config.toml
n_layer = 16
d_model = 64
n_head = 2
n_kv_head = 2
head_dim = 32
d_mlp = 256
vocab_size = 4096
activation = "swiglu"
norm = "rmsnorm"
norm_place = "pre"
norm_eps = 1e-05
positions = "rope"
rope_base = 10000.0
rope_fraction = 1.0
qk_norm = false
attn_scale = 0.177
bias = "all"
tie_embeddings = false
parallel_block = false
init = "trunc"
init_std_qkv = 0.0651
init_std_o = 0.0
init_std_up = 0.0651
init_std_down = 0.0
optimizer = "soap_variant"
lr = 0.00456
lr_mult_qkv = 0.4
lr_mult_up = 0.797
beta1 = 0.95
beta2 = 0.95
lr_head = 0.00687
grad_clip = 1.0
warmup_steps = 200
schedule = "wsd"
decay_fraction = 0.36
decay_shape = "linear"
final_lr_fraction = 0.0
batch_tokens = [8192, 16384, 32768]
seq_len = 384
doc_mask = true
train_tokens = 104200000
steps = 5916
dataset = "wikipedia_en"
Each number is 50 + 12 x the weight over its row's rms, rounded and kept within 0 to 99. Layers, rows and columns count from 0. The size before them is the row's rms in percent of the matrix's.

# up: layer 6 MLP up, 256x64, rms 0.141, rows 12-18, columns 0-63
# down: layer 6 MLP down (transposed), 256x64, rms 0.167, rows 12-18, columns 0-63
# gate: layer 6 MLP gate, 256x64, rms 0.162, rows 13-19, columns 0-63
up12 087:66 43 50 64 53 59 46 54 60 51 48 69 35 46 57 59 51 43 58 34 35 48 33 53 41 32 71 64 41 23 60 52 36 53 49 61 53 47 60 19 60 36 60 54 65 45 46 63 24 34 69 68 38 51 50 36 55 35 42 48 38 36 53 54
down12 096:57 29 66 50 44 50 41 40 61 41 63 44 29 56 41 38 52 48 55 46 59 47 59 39 66 52 63 31 44 68 58 60 38 43 43 24 45 53 52 51 48 56 22 47 17 39 50 55 49 64 47 41 60 45 51 60 50 72 72 50 61 69 27 47
gate13 114:68 37 46 45 73 50 50 13 35 56 48 55 52 47 49 58 46 34 33 50 39 56 45 46 57 48 44 57 57 16 43 52 38 36 42 32 59 40 42 43 52 68 62 63 53 41 73 59 66 42 70 43 49 52 62 42 32 43 51 63 45 54 64 62
up13 107:42 64 45 39 63 67 53 49 51 39 45 62 61 54 49 50 47 71 73 52 69 68 30 53 32 33 57 30 44 65 26 40 65 57 64 42 32 36 50 71 55 43 51 51 52 59 44 49 47 51 51 64 48 29 68 47 58 63 44 32 58 54 54 30
down13 102:45 48 54 46 56 69 42 69 48 70 56 47 43 66 52 53 25 37 57 56 52 47 46 66 42 48 49 57 36 52 40 37 49 71 75 58 48 42 26 35 34 60 32 62 72 55 42 44 42 62 34 47 73 49 69 60 57 61 59 55 38 48 32 36
gate14 088:49 61 52 70 57 58 42 68 64 43 48 54 39 42 60 45 56 37 64 25 41 53 66 58 31 51 64 57 61 47 69 40 52 17 55 62 55 53 62 17 61 52 52 55 55 29 73 62 37 45 49 36 45 40 48 67 57 53 58 54 44 61 38 53
up14 086:31 62 59 39 52 49 64 34 51 50 50 43 45 33 44 46 57 71 19 55 51 67 67 69 61 54 49 30 44 37 39 29 59 49 49 47 44 65 55 55 50 75 57 29 52 62 40 55 54 52 62 29 52 47 50 65 33 37 55 63 36 46 37 35
down14 089:59 42 32 48 19 59 53 60 21 71 45 48 62 56 30 62 43 47 73 40 52 58 50 49 44 57 36 54 66 60 31 43 52 53 36 64 41 41 43 69 40 40 41 47 38 42 50 40 31 67 30 40 52 64 59 43 47 52 47 56 46 67 41 36
gate15 099:48 38 28 58 45 72 68 58 41 48 43 75 40 43 50 65 75 59 47 50 56 43 57 55 62 64 62 66 45 68 46 80 52 41 57 52 34 53 38 30 63 55 61 50 49 51 42 58 48 35 41 32 49 53 60 41 53 40 38 45 81 57 46 41
up15 096:54 44 63 38 58 35 40 62 46 62 83 53 59 41 63 32 58 42 52 53 27 54 40 61 55 62 47 49 57 46 24 43 48 39 70 71 48 55 76 51 71 59 59 34 55 48 57 50 45 51 55 39 48 55 60 56 45 41 21 60 54 59 57 68
down15 103:68 26 66 56 52 65 52 84 59 67 60 72 42 58 65 54 55 58 44 57 52 35 70 70 54 60 66 62 49 42 41 63 40 65 51 67 44 42 39 35 44 67 59 59 41 34 45 51 48 55 35 58 69 58 57 49 57 66 66 49 57 46 51 47
gate16 110:40 34 65 43 53 49 46 49 66 58 56 43 40 70 69 47 61 31 59 64 63 41 65 60 69 43 42 32 72 55 75 50 54 54 17 44 50 56 60 53 53 53 68 35 28 55 54 51 35 50 66 33 39 52 52 66 64 46 41 53 50 56 48 39
up16 100:60 64 61 67 39 39 52 60 66 55 51 57 56 48 39 48 48 44 54 45 57 41 36 48 62 62 49 48 74 39 31 51 46 51 53 20 44 36 54 61 45 37 24 44 20 44 59 51 85 45 49 40 62 59 47 44 51 44 49 64 55 41 67 29
down16 107:65 53 38 45 49 61 75 50 56 51 46 45 73 40 60 42 33 55 55 39 42 47 60 41 47 46 23 64 39 52 66 43 44 60 62 53 52 38 38 57 53 50 53 58 73 33 53 44 45 44 45 68 52 65 49 43 75 60 40 60 31 44 11 49
gate17 094:57 63 54 26 53 57 42 37 59 53 53 52 51 72 53 37 46 35 43 64 53 27 46 47 71 40 56 57 44 29 65 61 57 38 53 51 47 51 46 45 48 42 34 78 44 58 48 53 30 46 56 40 44 46 18 69 73 42 31 53 49 51 40 31
up17 093:47 60 54 28 15 49 51 55 60 33 60 56 55 69 48 66 52 56 63 37 34 42 54 50 52 53 54 66 50 24 52 30 51 60 70 62 57 74 49 50 64 61 52 61 52 44 42 47 51 47 67 42 45 44 44 39 41 34 67 35 50 56 55 22
down17 090:66 42 54 54 36 49 56 52 26 63 37 57 40 28 41 63 55 44 37 47 62 48 41 59 51 55 50 50 62 55 54 61 77 71 31 51 34 49 61 36 31 47 47 51 65 38 47 39 52 44 49 47 42 62 68 46 14 68 58 58 46 56 50 74
gate18 111:43 53 58 30 54 43 51 52 42 51 43 27 68 65 65 63 41 54 39 56 60 51 43 82 39 42 56 52 62 69 50 44 62 69 43 43 45 65 56 41 41 43 57 54 31 69 47 47 51 40 24 60 48 60 30 36 31 34 51 35 60 43 68 43
up18 094:41 64 56 70 47 61 50 39 36 54 59 41 50 48 40 48 70 36 70 57 50 43 51 31 56 37 52 59 48 33 58 55 43 53 59 77 24 44 34 52 59 32 28 58 59 46 43 56 35 67 58 48 46 46 66 28 65 41 50 71 32 47 53 67
down18 106:85 74 73 46 50 46 55 46 44 36 32 48 33 42 70 61 48 57 55 60 69 56 44 55 79 54 64 40 35 59 65 39 48 32 40 41 38 55 43 47 56 47 42 42 41 61 45 46 53 46 49 35 64 62 60 47 73 40 49 56 55 68 50 62
gate19 110:52 46 53 48 53 46 58 69 43 55 59 28 68 61 36 40 66 52 33 64 42 56 52 74 68 41 65 55 48 49 63 58 51 72 42 61 24 57 57 48 63 40 55 37 26 48 27 73 48 55 55 42 34 60 45 47 35 34 55 44 62 50 34 60